config.toml
qk_norm = false
init = "normal"
init_std_o = 0.00741
init_std_up = 0.0296
optimizer = "adamw"
lr = 0.00104
final_lr_fraction = 0.1
steps = 6032
Each number is 128 + 24 x the weight over its row's rms, rounded and kept within 0 to 255. Layers, rows and columns count from 0. Numbers have three digits each. The size before them is the row's rms in percent of the matrix's.

# layer 2 MLP up, 1792x512, rms 0.0446, rows 239-347, columns 384-511
085:115134162128135100149125102156131102140098111126139129129170104137164114148061124113120101085112122097152184183157185144119129134103124117127095155157084128106139080152150068133152160124086153175131117116126127102152129122119104139138113124107110084143117133090131144074118125128122121161123185157154113141147137157148096091081107119147110129126107124122144105141145139104126111143153
094:155110117128150107121115119139120115143102149123135135134105088140138117146128133103148108102164112124148095134052119139144125195104124124107137152146095102130146144126126064169083151095111089158143115166102104140105117139146097142137166105141117154150146158091139156116119124092144155120112139129154168134137157151139111093121156180135099111137124091114125133125121097109131132123176
109:122109137105108133132096084152154109138108173134107093131113121141172099144117150136104141146138126095147131110100138132126101125148117117105113140124132104129165135132143138099084147156086149097114133133124151093155163121126083128161163105165141122120191126125127159122095150117080162145144123119135176116147150125108086088087142160182166094121160137115131130123149113121097122112190
087:125139106120138125158112135145122099140091088130121117112153087103127139110133154096131102147119119130136199102099154143113127130131100146118099117112137091077184120181122148143116154110124131168101116135099121134143116162156122108194112119171109161178142154150161116117131104191130124154153141126126145080161193136123113138130137142132150131168147143133115108104115148128100139136162
121:157167125100143086137098124145144144101085135123157134124126123119106095128145089139132078124121117139140136151120140151129091148107142087086115110139123092116139132165164108130098144114076122152150100136117162132138138130172113163097149114100106157127129123113136145148132115150158125114140114113167155116130159106113107121179142111113143089140145090096099131143060116092122140150183
103:152096123114086123125133091119129157108096142098146117158084101139152134195125088111132127148116116084116169171141143158136095142128115126113110145149087111114120136147111148149126119123113172120123072136143133177147134154146101131128138112151088135094085130103168096129099128118112107113134078121128134120119107092147111099111080136138147121122140112137135143130100133096116142149151
094:144120089091113127164129081134142114141084127085145116144123085115109114123111143101093149123132145145110162150124098116101112157112095078089102117141140136141161138141148132139139129147115142117127135115109146100154172124132120151163168098119122092146105153084145145105066159147115137153100086178125149154157128146144101105119127173116121120142126149130118109145152095071117113169145
101:123108091121121102114117094136137134148166115164141105108148043164146159131117107143123116129145083132113143150133145091120123118123131120133122159128149142201124113090137162112148157111120136163081099109090149132151166127111107135165161127124135137114136154131132088134131133117149101149090184149118120109156146149107101120106184150138112122084115145133147117123122133127142141116148
107:172080126127116124105110113122135147068137130129122111078130128144072100144125108137119102113140137139137115141143126133112075127162126105144097153151108123154135134140097121146074118087090157142154145114089114144139129137146125145110178118127143137127126124125107129110114123114144137182111098141135136138156144141119114122101168135130121135177175152129128101103136111096118145133179
101:115140159067139103127140081180098166122131135092172116104158097166154154124130142136144080085134122105130128147116105120137111129106118107123109169119103135157156108137097130109153172112137122118109129157122144133123135147146116151102124126104071119126119136109120144148112099108157111114146138174116120142166124134085099143148097136123134124089119148120144118109189075086114091162137
109:102140152075138130118123101169094140131122141092181126117171115125158145159109086097174137134135106148150152149138142106106127176130107072153095154126115113095108121129156123133148103152141129203130146139117107181116139108103106147108138148134110109121123113117163130143116190140131114112152113159155122152140133141169135166150166102165130121167116112054125115120083127134156164156126
090:142128128095129148138164115128143103107160169115136075140139114141158138119149137169115097125149101117148120135129100148117129166083157104116109117075114133157137106102157129141162134143135130168145080148132157131130097143134121159131132128085117126190108093122160136130132164131138113119114162115147129087121131109132123122100116185104123082147083160091147099131119107126139134154132
104:140099153106088162137149093139146098144125133121121112160133114127090149083059135104113120137159133155086113187119125123134106129125132107112103163120119170156174164151115090107138132111120153118121064142116124157148119135168095117095158093159134108130129141124133127089092134114128153170129113120139162135134125097117084123090140164127123098147158136129104090108147090121089123157140
099:149129133117104163150082124161137123112118129158124096122111139117127153159121135147168142086156130108097089122089133097126086138155110112110115173121126104135130118171109144064111133164131106126091115138125151121110149154087135177138170119141150106159155160139133118097108145132098200138143139106136100105129146125096121122124132101135137125125116127070145127114100113128111127170135
113:137122177136137138151128104147145121094172114101159127111095144105097146155153168121130089103134144123160098133126172108087143131115110127093130069131117100131163120130159125151139150132132112152144112147092132115136130120135133142168174107168102175160159162136103122119113120097140116128120118129115174112128181125117085111109125113083117135168101106112131115139144109096145141130128
100:128150134139141118154151086123140134123108151119184147153141096141119118141072132126128121127126138115159086129120115083120146147099150081083102091128092111154141132142095122126136119122101092103148100094094141152114157142130126155096112070132088114103112167093141094106110128155115152136125119114149176131149144134061131112161154113102136116128143115105130159133154118085130145149128
093:158118136153141099080114129135117157127108104139139145152103111141138145126123136153100104134120129151144140139161136118142093110125091129107142130073098141129120122184122143126099156103074167129125103131149124096100124138169163108115125106115129156137083111147196120137094134157129131127134064139168148166133158108115142116097131182162133136129136140123111117139089090118104102120174
090:158113149160124121186168100131112128147109133103115126186109123093144102163120119131040099149119100115137123157102102090094112141156112076092135138135093113122169126134087126133119137152080136153159117096098170130168147119069131135146124096140102108137183138133141128112102139141100157161127115122121174116136136133132093118135106131146130104144127167131136137115128103132144148153147
103:128106112115144091135110117152125097150119139101114108158097095152144182133134140138118108103126140131112122132101138091150123136128143104112104130121109099129147115165132137136101150102128158118091123157150170093169119092145109107127192093160112115127174155100083139116120119107152157146119141124154153129191128117108113130099109158104089081134132133139122109110159100085125129144153
109:181120127087104103147181085136149118107117157077125098132101132109100155144079103113125099100128112123107138140121118107113149100146147105142127138183136117162127140125094080094114126130124107116145115131089158134126156125154140145122145118136118121167079100123176090128113123108095108132136101139127138131112100140116118111109173156115104136121151134082176156149146124130133122140095
099:144113111120149093112139126131130122129123146112142133107129119132115147132137101137095125091160137138149128154111111139123120164124103088117120182149122112129146095117110133122094143119128141122108125143098156092116143169126101129100124125086107098117127124077183142157103148125123117154141139129149136138139150157123102107139145173080142134122150110102129109099173070096127117166133
106:113132142086139103156141108134183164121143113139138103150098147173129113125137149124089106090187091111094116147116103108107137147131146086135133133164123093127160121129162154120145151110129143161106101149132175139135148136136116127098192114113117104160136102122173122145094132120131118149112118131162142130146144115117090040153137153129150120123154149091107106121167099105101127143130
106:132101165107144090137105130159142155118109127177159069171091082108129159117155130153137101135163172121135115128148115153136117146092108126099142119155083144152136138130146109140119183145097132155140095113141142120166148133120100106116126140148111094147131171124121124138102133145133134157105099123093158156133160065118123124092127158118152121093114113164128127133131081119083133081132
113:149152130105116147137116093113110171132124121061118162123137156110079138122114128091104101081126136137131172134090122078140154179151115108100147181098105143096156129135137081184106161120131131116136126115112128111123139117162114126140121117080144114141183098112126161134110131158117115167121117103171131124129138132145120124127088152102078119140135147163064096176132099127098131110132
102:121126085094128124186138134125109149154120147118122098122156096124158133122134130098110122147125124078117115170117135164137084119115116107116121113116099133094124162155146129156166146100134104118147168108154148107174114087146118127154143140159109082149107110119113131095088115151120109090159147168108155123167140134099112136093075181130115103158129166130098106101134119100137103138178
124:121177146120139107090105114159090144085112167169098087128093111152149153160134132102115134150109137122143109140110124098082123122139094143146119160108113145164139120147114094087102152135134129133126087120098121093159128160114103134117129118139130048096123135118132078135117093155133108136146143164091167131166115126073095075139120114158113144129113143138143137127152112098115093097186
103:179129130105150101162147118126147121146096124121136126126121068127125138117115082133060162109146096148122129184113102132081116137140117099090081146151131125112148149150110134119093179132148113104154119126123146117205140101118141162175164099122058129113165147090123131070093153131089149194122127118083133145158116125102123123138115096093121136134158122155122145132177134097066080152152
097:151117152106175121105113128115138090132100125171117114142112134110119108141144135120136096137135132169130094119066114108088081147101154121092150148109134126122178082150073129116109114123134155132118103149135158158130105125158135124151094129113090121109095157108142121097098111138148131131126134119110132169171157166110127114116130145128070098133153110128132152100148131116113124147136
093:123087139135153109135125117175084100115114129127135148128123090137109142149119174102150139106172132142115139159110148127119143149151162131113135124082120153130120087162198133095135133129116137212113136151143142136151137127142119120112133113122059111139115116116143091092128106174142112149132144117156140165181124178120136147118105177124098104124084151146114089164129130112137148131130
109:117105127128105128115149114122153144102135120126093115156125125162125150114105117133125111160094147165106113116136160128106102123111160135137117171123111090161071145147150121106136112171084128141166104133133152100128115108150119119109157130133113114158127169144127090115137164121124145128145142118111139112150132076097110119095129115120149112115131139088142161108118118133116120122160
105:145126144087149161123147115118156180150137153120120124137132138159150125137127141111124120133133106145111074158136122150163121092138152123099100174155134167160146135148129134088111117124096106132133067142129156119145101125105075133074157101139111144129113163130144114146110137119155180106143147125096101127166152159140101132147161119104163143132128144106118128135141124106121148143194
088:145156152130120131107137127150103138158108137126134099097143154095144127123137122129106079141090156140159170135148119123142137092088115128134152140099073145135147157160167135095119215128149127130130117126105108098132120108099158120126071122135142144157124186118117122107101091159144099150161119128132162189157158149119099119110107144102106146128161150126138089110145079138125119183103
104:128101137105135121169124089127157152096154133118140123121086126124128089127101159110107068118139129123115115153118157132124139148104119102115095151148085127123137115139116105102109123151118184149107064164121166127170119152115116145080161105117074124146103140124133134098109156151126142139106126124128142182112152127129100084074120121102116134147109120072156095123147116118102158137142
088:090123178137105133135110099163146144160118117114119148135108131088137147168116081120082112097161159106123146128129155127098143173117130086124129136124139160179159178143150120174141132129118101105086127091145137125135174105105100108125169111148137098170162112111134140137124145102107121112136117115110111116206113116131125132140149164130120133137127162111118113128106147146116172148170
115:132141145129142119152175123136077097148126093107115130113197096102154133100071151113140111123097105098118137117124160116121120142120113117079151113110132088147148124127144130068192185114102171150156086148128142122155112110108095158099128089125103138142115169109116103146125127167105192132138111123169125101132123132123123118130108137122098155164113157141102167114113108112114169126153
093:131128133123134121156116110164111111104140124143151105148092094143113135109160130104085088112154171150115129135091110072128094138105108106125103111120089152148132110155120115116147140103108141146136105137167165088135138148156126146133124121134083080091132148094128072103122137104111133151125157092096100082142133146085081133103131103106124086110137126124101153115168132087119137148129
111:155157154130150145155127114130138100176078132127149135124125143139126087145120195150164142158146162167115098113133114172137127132192112132114138136170126142083146134134127121153178123137131126150146096106101163148158126159130071129136144123178140110120158126121115141125115161127116125127180095159136137126134169111140110104132105150136147108117128108145104131125137118103147137131129
092:099118135120123138131058112158145133121078131091160118101168097131091129131086104064132138158109134163118128153123150110107069135129122096114114136144129170126113122145154126122169170127155132134128089147092134125142146155117117163113143099129136156125120124115161117089118127148161098095138101116161128123161157122101111085119124141114131138145141090114110142068131090129091131118129
112:129142080116171131119160138084089094105113129137102171117125111115176106135148135085120128093150101158132082163113139169123081174110112111115094131112127129093147138133165126170128178103121096138153119110132098145112111123149131130145109102145110130172118109105117131099089145118134164130141152101100134137140115099124146137132131151081073143139134105108127135097103142114079145128159
103:185126110128140140133135097161123104124162161105147082101147135120153131121097092150064121118154116134144155125118100136088158117096119097153106132140121138159144115124159140098140151149113139162089126088081130165159155153087134108170165128154101102155088103107146117145107093145132128175096146164118136108153144127094135141107163109114141163083152133096135109129167152136115100159156
104:153143105112100120159160097141194149152147111148130105085133105158120114142093123128123147063172149119127188121127126107154165110158118122109113160104079104155112134112141090163151151116125164125116078120162161157182125142148075144095110166136129098113086147114124106097110112115108177130152173194110155116120132072097110130144104145121130138119083156133153117155142144124119113128132
096:129095125105115125134098107142160096108126154120140123108103102168120124125068116086129134126135149155076134171136110161075132161120119108036115172136118140195125168148159130125114141107125181115130097107112134120155138112134083177094146130158083126117098129102186101107105135155136164124129110137152142105144128114133082058144143157151115100130096106098113164113114099117092127163148
096:119164116121089141168122128144126135141098186144130171132137101133100129102149184089179097125168151126162107137124124105163102163171132120110131123141103132123145103138113125121117106169113101111130146113110128167107106098132077104094127124116138132119165168112173176171121115106129120141130091154130154138119151128126138112140074133138130084127154123132121084127099097122145123102146
110:100117162121141149161182110129158161102119137119141094142148139129118152116147128108132104116125144176131109129114167110139092092079156108117086143127152143131133097156095128140113147109131105148126106131110129129104132152150139167123155098123015114147091152132211123124122130152164125121135178113097112107140147146104120121138119122117128129153082122141119119104134115112111079152145
102:157123142125115082151134114174093073127102130122109090113165102176142129128098163113160112078146144145119122123136142124082103114148112127081148162120146128162158127149108084117103147108107184109106074133130155104165124142110169166117139122127121119136106129116137125139123101137128133144138118112139111156133134150127123113101123125139105109162124124171133125089117120120105138113148
093:078122140112110103077149117119141121158114143103137089096186133102132141175121137154135108141135119100128117135140101091109082206166066109087131137142173086085143127148129129145130123150159136139091138125115116109127122148149075112123155071100156111139137128125137193106146175130079129128108139145173152128192135128139128110131098116172120139168189084112097132132114102122165159104101
100:094096137117124108150103107145103138138132127103128108130129072195117152106146122120102103131128118153134122168080167137096099099096160116114115147175126140155177126170154096124129129106092130139136131171114107129121138150103137147105127102103081124174092137130141138136076083140107136133150149156114107169181166141124145087100060121100078158140099127123111131143124116088127109128129
107:099125150129136081142100108123131160119121090105111113126138094138146139143149074141084096145121124131119185121138114140106125133135104104123080162163111135116110102147135109122123154127137134168121134151137135169143136106135107080106136117135099108099180127138155112140109143123124099143140101136112134180123147124111097113137116141140135108121149116106124131136148107102102144115198
095:130079115120123141129126113130125107141095121076150131155132058137132122196081104085087146078129169161115128151128141148091116138138088139069129105104110128104144119160152135148129132131158159127127091154161116106150144111125141151154136097158086116160121152101180100083122111139108124164141131119146101135160131179114115131131133133120135116152100112141085116124141122092126122170164
103:158170115126145151167136088105128158117149121111143140121112150153084110126116137060111114081130120129139151138090114143120130133162158064156105142162118123104136119136080113141103126110134138163126082113149154141114127140120100121092140126086086107135126117115107114117105193102097131135124150150112098163097145140084105123148133156116106131121130121110106140121161105124133123110158
092:067151207118125082136156089130111168127158124073127137159115112149117168114126126121132138077142143128135138190131173155128101124097094122141111138136085152167133157181154112116136150127114132136127099107110118126139176122108099122113139111149089084105160151106123130148124124099115135141130147125149139143168119152128153117140139164125108100124147132114130071149128119122136160118147
126:144082135117119113135096110199162159140132140084161133159129100113139147113110110119112128136114169122128156139124168137132117116119104134087084144102122156139177134144151132095121145121053140128119113177146132119159133094131122124134174124135094132107122155135138106100105122138138132145138106129132151130179100124105127107107116137093108136114127158082074153105133109084080123136179
092:151149099087172110141113092141107116110088183117123124137118083155157116146087162125129114156099153137090144174125142123143120123140111110091115141128113144119140105161106130136117172139126160125131111127120152140115132145138096129149140117135119112127160141087118173093097164138077126147106142141147132138176139119119072122102125159124129137085116109109072133160108114067147127152144
112:085141167128117134149108114119170151163174114114096145108119173208144163119096175120167139096133162117144145172119118070166134154170101116087115182106148122135110127150125132151130117132103125096133127123126141073198139157150138114110110063108118125158166144123125096158136120141121108176130128124130137125140121119143149119098097137126153112143110111110069121153151119097098134127148
113:178121127130105087142072108172173128148105134133135116128105137141147118115140151113114120157121161134125103122091147146100102157123094145106107133127118146155214122126117111137101150161073145133176136147119117094158114178130109153116141074108074102134167145115133127125096114120115150138123128173135142158162148144116142100093117154114096133121123170084093148082142101136100130134190
096:123130111132134132114126129134135134173101146125145122134161132085125143108125167152122132105150135147123161163078081102116135171156124135151107155144134133104188101140173134134123128130110144125106124114118135129110138116144088112149151103109139131166149110089158154148129164137113132146120077132202120129143164169158126102123139130105112137121152144146102066147129119106145180127139
102:102116116148103142115101111151155143168148132137192121122167082132144125160095106124161186152141139149127134129092159122103089162072132113114103142118158133159118113170154114144161163121089112145082086132189172136114150138164152105152145119172107130151121150112141110123120142143124103140169128135186123122145117102108113154132115149120152146143083154124135129119141114135124158121157
101:146125144151150141151144105136125149115137149140139116111085112148107090130101113092075138074151090123134165184112133144131123109164113153114132135147092114180111149171162097116091159083140185171102092127112130092154116108105078168080113103130095141107126140109153093172127106137130183108136123137116184152150116160125115115143112168120087145143130126120132098122130117112110162114117
104:183135143134119077122099101108153156134171123136151129130132147142131121119109117114119137111092135116099161125076150115082129146149118119116142138138086124116143128127137121102115153111087183090142141153116120125136145159114095114135171139155147096136120133116121118154118137139097200116099122151150096108161154166115127076133115127105103122100102125115112158128154114146121126143166
096:108163137132145071126075116163117095139147108109131151113109086119137142141130114116114163108130148122137113158076137145122147142106094155094146108123115152120136133145142107137147134147155137135123111134087148126143148136093136119126139117119132103115118133059162129124109131121182140145145114103129112144150144151086096119140135136100124144138140173120096151130120147102145112161117
097:106152148106103114166188106146134120126116157087168132099126124125077138132149144129101109134116128104108165184138139092107142110130080115116168126112110102168128133118108122113124127121150151133119126145093130172150128119111096164130141106066114128113125119123129119098125083146122112075110102134132114168172127103119090118129091122118131114107139125104141124127106116094143125141103
101:110129138142148070152132123129127164104101126124103094165128158132146146117135146113128095138115107119072080183106116106108090149116159127151158184182104086132152113159110097080137159150114109149137096149136127084179126147137154102119120143149111139115122179115104135145116128137134088132134128164106099137130134129111104104117141147118129155119143153148127122111187103132102129116167
094:115131120092115125147149101137124107125117092071122098087166116108094143121116133106100134139152140133106161164152128134102121121136102114111102167165099149150150129140109114113153135112111127124125117150085151125104143112125114120133159107130096104139127117114116122087090135113134123199136145177165123134150158150117084132128149116097138097128125150136128123145162127077142139108152
108:116165158119127135146129097149157159147099099115123093136141114117102154131102138090134128164123128149105132183101152127145118154089139076138099118180136118160156099155124117114152087177149117135102100125073163150188097140167069141120181105089098118159069169110120143099099124118146133124137117111135146157143126146147087103144083128109120123148163115065113115115104098115158154171149
107:130127114076145138147176096121118143087130134083121152153100128103112132150123158070118119095129130119058135159127114118117136164118101112123102175134091086111154156170094116139109136106129142143134088153124156090120137113132082136121186109135105139131143151129110146070105147102143110151106108109150147139140156143138072068124156136129094097145133144097123126150137089097153120133168
102:137125108091143114134166109129164120098134117115134118133200092120131183135111149089176089123119136128089133147116151129174142129073138092153085098091081136124127157122171112134127128099114157140148105113141156108132136118158101131159147157140125122169070118154157111124133196157143153137097154115155102145130108150102126140132102165166139102151122099086154152124087139097083173152120
073:160146117134154136116153157145128166137114133103113103176139150136129095145128136147100084129104127088128107135127117118084136145107157145128105130168068095084147108099106115154106101110141148172159130103134100131129085174129114138146169129158122138172118122117109163122101134160098129160161128163172122102109177136085100132125135130121099085149149154122123126144132151130121102140124
106:127090109107121144127146109144156118127089153162094116126139149157108117148095144132098117134128128115178176134177132101107124101103141137118110150120132143169140147153094108102093126187084167114139103131135148111146131099101103148114118103110133150129157198142156094126120111122122131138157111129091171135113155123143141117088108127128138130097128145100144106115134126127109138115130
092:152113136133150104135143092147153116161096125102112144166098114141150132158103115137091076096151127091133121137108109122132133138146144072097127161120126118063154134151115120149113126142138126188160114122096131133159132118118135117166157077144109143107173130112103168137102138140111132152090130117136141130164124150086105110154128148130086101158154173106075114101151106099120121148151
100:139115097156124144154116123127142154160128090150117132102161154172126162125124158131166092128117155118136086113130109150144150120178138114118102152125112132138091143116151080146111134089109115125150144125121137159189170156147097153131176109136147103153133123122122109152122145133119140129111122137135123131099137120148088142143140078126148119139066137111121153067151139083109156127136
095:152143112113127111132153106171133140138100123108169091126159098142115147116162136133095090144132107134110169133149149115109127146129149131119131128124105103128153123153119101133137142120107127150113118142068129130120155129162129146137170097123107129133152113099113146144111089153115108165092109118146123120142132162111107091108123135122130129159155121097104077133149077109133108148160
083:115118144158163138173128106122136151146089156128142114138147149169132082118108107117097145152121137164157129150085156133107085106124162139115105105077144112164123117191137086075144121137100161147117099129084127135137139099093121097112137101102107142152125141119103085134111100162155098119144140113146108156131162172110114144114104122080104133170126166156098126123123147121150188144145
111:129092137090128129149162115126162148144169135101109121119117145115146122110105079115104117151132094142148165131145116157118106104101038131122091136143105122091135108118171130120073164114111176094162102153144160122199101089141075122120124136144085127117147141131180124076124158077123152149123072113065164137139131117159123080118095111126085139106112136120122175111127114110141107150137
105:108085171113142096124162115168132172072129170132159115174156102177127131169124117132152099133125157167146144119132129119126098115091139115139100146125110137129130110171077123126129125120112145117135082112116128091101129106115129182156148113167093104105138087126151114158121134121154164138136117125077135131128143120092147097092142129126109095132118100108115138082113110117145088121142
098:118098088117146086125115097111123173118147147118142131122124111160154130120110144086085127123091100152106131122061121119144141131121107100072120109141109153142139098156135108123075162111115116121118125178136153097116136131148114123133138097127034092170123135098119130126087146108122169120117113127124148135119161105094087108098126140125137100107130137123103146130146090094100109182185
119:133095139100144124106182123144089138137153184113147117130166099174094126160091088141160120110150096123128119139153130122127121133086142131133131101117136121131126113183106070133139168104140103111140078139131156104138142099110148128119089099130112123177117112122138083116111110169093104181150137135160091111129174110107126094123130152163131104176110118131114105146114146111171142143128
093:175118145119152113147131081166138107145114106096163132168144103174155139116121142116093150093137134144121139100077121159092081121140117101128139129114113126174153135197116086122111142142110148126100079151101158128147128131072117167133125104121094122143120152117084113133121098132165141162137101130122169153165145130129120112116086136107111125137150131117121152126138114126114149172154
120:151135110105151088117116104132147129122158145121158102090124095096089131163104125101119131103146112073107192122114141103114141148105110143121057095139143112107129075149134133158138168124129127144122112140129193117141126145111143151114174152131135175109139117119107142112113142092110129168110133130127122117127129104070125114145119103105129073125142118089144132159123119116131145145153
103:178118080156140144138155128096148107116160118095126133154104105116170148157124102150152105053108170123103088117136128127154092125129143134109131144123098114095136163132135159128084118120121105108153104113121106100134089118110155144123189138184117133135141124129106125108129143104089159183094139105115103090085145120100118098144133102120113110134169133120111106131133128109100104138140
104:169086171077123110109125097146119163129138160142139100159132154107102139142123148108103104146154124133117100150116124123151128129121131107128100180191123120117125080122082142130119114109102144118108101136071129121166138139145115106120148105122099104117088136092148140098107134102135092136143117109118155145126151160108069085101174122122128126147161115087118127130107083085105106130151
103:154139114116111100140117099115139153121146101139138127129115125151109132123100153108139133120122119129132119128105139159110099145116126150089072156154128135138111113141091098091137127163137165134130094129112161111138157110144076169082132120137106150121118145127179124106122156117114131125121111141121144152122137137122110105110114151118138106165146123098130121106138105089097126190127
111:111165119132117150141137125133143124172104152118102101114129123147128107169135139142151144131117122121104114146095112176119118117123138129125118183157121123126097168147130122114158151110119140151186119137121142108142142109136122156144138138157134115115137161134131105124123095108088151125134168128112164128122124122127089089139146130132153137141153096141167127091157109100121119146159
099:137126112091156082174139083129135136103089146129118065163108118157110123142123140132095101088108121134147135127103104130090071096150116108137094182155132116112143123145068115121126155169146144135138078169122143131138147136118162136120129097097108107136099112135126126139110136136149116160116127124080120146122148123082109115091125146118086123119138145153122143102141089112135128126106
082:128117162088093193140114109128101121122079125125114144067122107128093122124138155102142167140166107162087146118144153151164102157165134133114119164113150104160121161127101114137106120099162133139093139155113100143116137136157108136156116127122158127123102127083132134115129159122113151128145107160071109143111139141161136127117108139115154106143153129107121122079087128096087110148172
096:120126121124107144122135121138123114133118138098118099095137087090137116116145163125126140102173120156120166210109109131106100145109124096075139120118128162102134119122155129134135138145108179174098074147111125160182124136100131174164157118136115124140100147108143132103077186100153140155159106087129143105161122133114102124125115144113115140140156128118105145141100102108137160140132
093:150134104095140134175163122159132118126125115123162150130145125125155157118150149127109090133159196147142163104152164164132105105154101115102136104084154110137154121168165116122164125118142131120109123151126156129162100078136095124149134117094137103147138127134101144100092122128130099151157079156104106144129164141127096158114093109094104097154148140151105124128071095073147121107121
111:136109127130111119149097129186165121138148141094120116135104137124092134139158175116110115147132120118160104113127142079161115157172148113110129147135137141115125100130146147170131136167125085138095134111141141113110153142124102142111153070098089118166113098106139168113123095124142139166130118134131112129171130138101144140127093100118134140068157092143082146165144147126136110105149
099:150125149099129140147132121158099104154113181116127116133138132120117120119133153124102094100153119085139166139128133155119060167166094084131129145133151135100188130114098085090151143134101155132104111130073131123103142137120129137153136107126144064154174151108163162155103183139109165155117138126147120099165135147149094117120154166141101094111139148145114109127117102120160141153137
073:163115134117137144131104140149153129189156147129125103114139135117136154144088104086079089150118129038142142158129099109128120138095119131129144117153113110131148106115090105137102135173089098173188140104139130110101097132124106130118143136119133116119125122096157162181102102137095099137174134186115094108117145123123126135119105126156173147103152195147103137155131124126159112119162
090:148127151130129145150106099143141152139114131122096123117124091157138097136071160134100147110170124128132175186112151128153124123142107127076135144128118091114139149168149074123145139142143185131140111146156193115139138141127069143075126098106119121122120097084119130116112109158145150143121127132202179154143141150136123114121078107166129095138103134117102114137127084129132133128126
102:136096143129130125111134060130118159171147115117140150145114129101092166161096133117112118110142105130115136144074136125131079182117106115140138179174193144156129145155137115150167120139125133149096124080081121122131152114158106100148169109141104102099155147115156146121108113140095122175161163183169103087166140177107115085132168108168087156105118128131130122158146087132077157133137
094:131118123123118116181164138153142147160124147122077091077119169130137101109109163115113130104165160154103120133137123142112129128119110171089071130098113099127111092131111074116153093073106154146155126189100146119164153151150137153135150125163133129182112139126114109147141108124073109154112163095119131118158148106131117155140080127089124123153076160113082025079106103128106131124091
123:133120103154172114160119106123132123109080150103125114160120149123120140136107080081134126149089084122125081151111161130070072175088110103113112144160153132145125064134121104171124150134151110134142115117111090127182137095114156133100126122121111136157114138136150151072102136139106111115102136144097110125121147145098136097106152156098068116108169162080116143123147129125099115159145
104:122112118118121135129093108138109098126137145127149124128124093179144151128146142151074131100167194150115119151106132104082133142125122120103130136132074157155156101152132110150133133103134133163110122102146170107160124158160129107152111112132117090146148152116099110108093127131125156166112108136120106133153117159110114139117112162104119094131123108149102129134118122093104119164186
120:160153140132132114100147130136090153088118165131152110167142143132125136104149134145118071149139173148108133155129144139158103168078115113113168076102082106112161150228162060110100135121059146097140065145108146096161112135134116135135137128154125177161106141118106115123119123167146127140132084124202150116113149149096097117112126133148113097123096146116124112134094106125124141154152
099:129122131088133087129135098148130129102137139124134109168154085174146132136130121091120078130163146133130125164116131131156134143104146117099115098111085129138137145152108110146098120117120150160131093097129154123124134123098137111147115109130112148162137135093108136148095126147118115160122096133130153105113144143134077116108133128086126126122139114121103123149180151105062149161146
108:139147170141086149181157107164159116135094135132181120113161144150133121128107188078094119143156181117071134154149145115108130123133130119122115113116112109131177133145143072144137161129124135133091089145098155099140153120123080148099110139124139082145123144122103119108101121153100132111143071181172121124105130108143082112144123118119168100152113148118144131106146104096116158181141
099:136108160105094124187101137154157169119107122121108116126130169147075094084123121101111099159081120123137120128162173122109148152143122120121140156157159096168107093134078086131091148133130154141113135197080125135127122154150141161120113086111105138132153145129119071139106120148138107140131098159120103191149127156143130091111090123112135168147115112118124109136153129117113129120135
092:144094132109168127109131130158128120167110092119145144169154138136127108108100159139146104148141120165138120129143130144146134106101091108125157119137113163114130168163129114106114120108112175128154101119116159104128154125187119097117166144155111149133142147132159093126109123149134104154175126142143153144099144122124090124123151168136127139114111131118125122155079126105084144112109
114:069107145115127125099204103117111126137146095123130097120166082114124148137132115131128136119174144134126134164141091140122134132067149093126112137176107153134168131142133118130126167104153131100113128098145174149137141131072138146188097098160083124161112124113123127106116135106103162148121155072075109135132104117102116127131121146125134114118141090128133115139132140105120113138125
100:103108120125106131123151080152131127110153154135118112102157108138119116124122100097109106108160129134144165152112128134098113145121104081145070146164125152123163110166142120140132166087135144106110091147125133110165116173117100142118180090092120119149123113079123132114118175137095132158125125167107103148119130129099107124104124118103069123122113116089112126122155119095095138137138
077:138150096078141141147147127149109093143106120132175109169111137143145120162050113140108109100156071099111132128130144115090096149144149108071145139144089081134141107135089096125121157170096129151130116096122137150164122121144157092115137083109138097138134159127122131132121128146134137159100155121113155135116138169114134091131101139146128074126173143110095128152134114119128120127189
088:181131145122116084146119134136059114145122186132148094150152098116165145151142112114143086154112102070161133111131093125087120160090122082128132126125122176101140108130112117112154153140108144149164118131107130103163124087102160147163121136123093155119148141091142093134088088105167139114175125110102124089126142148089065150133117127139155133076128147117120140092135115104165148170146
087:141107106118158091146119107152139125157112099128145129112154123112122119122125165111108109130153135135094141130084171088139091155114117117114128158123098135131151125167134060138101116150100159137106138128093116117137178125139121165139126143126130071154148119081104126136118113129075148138122131170131115180168156199117131133118122187135095122128114136120102100090147151098101156150150
105:127135104116067095134119106159126150102138116105153129126122078121138154127122119147139119125153140103106116162082129098107104141101076107120112133138108146132156147132136118148112133132110146152119118117111155134139156175117117141156152120142142092151113121092112137118091133128102110113164161158173142147153121145148124127145158152130127103160148096131117109113119086092091175156143
096:117149130112157123127097115172134184150124110131125138127152134155109137125139156125121126141169129117118159135095093138153145097169119150134121145145137152122141124153110113120120130079122157080116140169107126096135129131140145090105137128074138111157068156120080090123099085142154117145116097138146176178142163130075104123107099107156108131089137178142141109085161082117081091101135
092:180137052136132152177100123164143146145136122101157130110142092121159116136148080120126097118107107127133114170121142177111118155140120127112102125169139092108151112136167136147129151127137130127141158116097091136125141183117101169092190130142127114101121125117170189145124121130092141127139170133110099162149118141121116140150132118114091097168178128111101142138114125130133152141115
078:103133144153112171149145121128116085106079112144125146088132119150119121118092150132131104111128127147128098126128133134126125154155109121146134110063127075108139098132141162115152094090125118174110137145112160182128158152149106130128145112124138135137140133094165150086125110132126138126104153117175167118143163134165120139106108118118153109130129116093095074142142141123117116103146
113:122137119121168129134111116194116134134147119103147139138162126111099124109142148083157136097163154122131129164112121127169082138129123122162132152131150153104177163188147133156109136112101102121115102113101119144107140170135132136111158108108142112146120146096145133154114127118181158180145152105151093117155136117114120142120125095107125130137142107099104113118165102111137138128144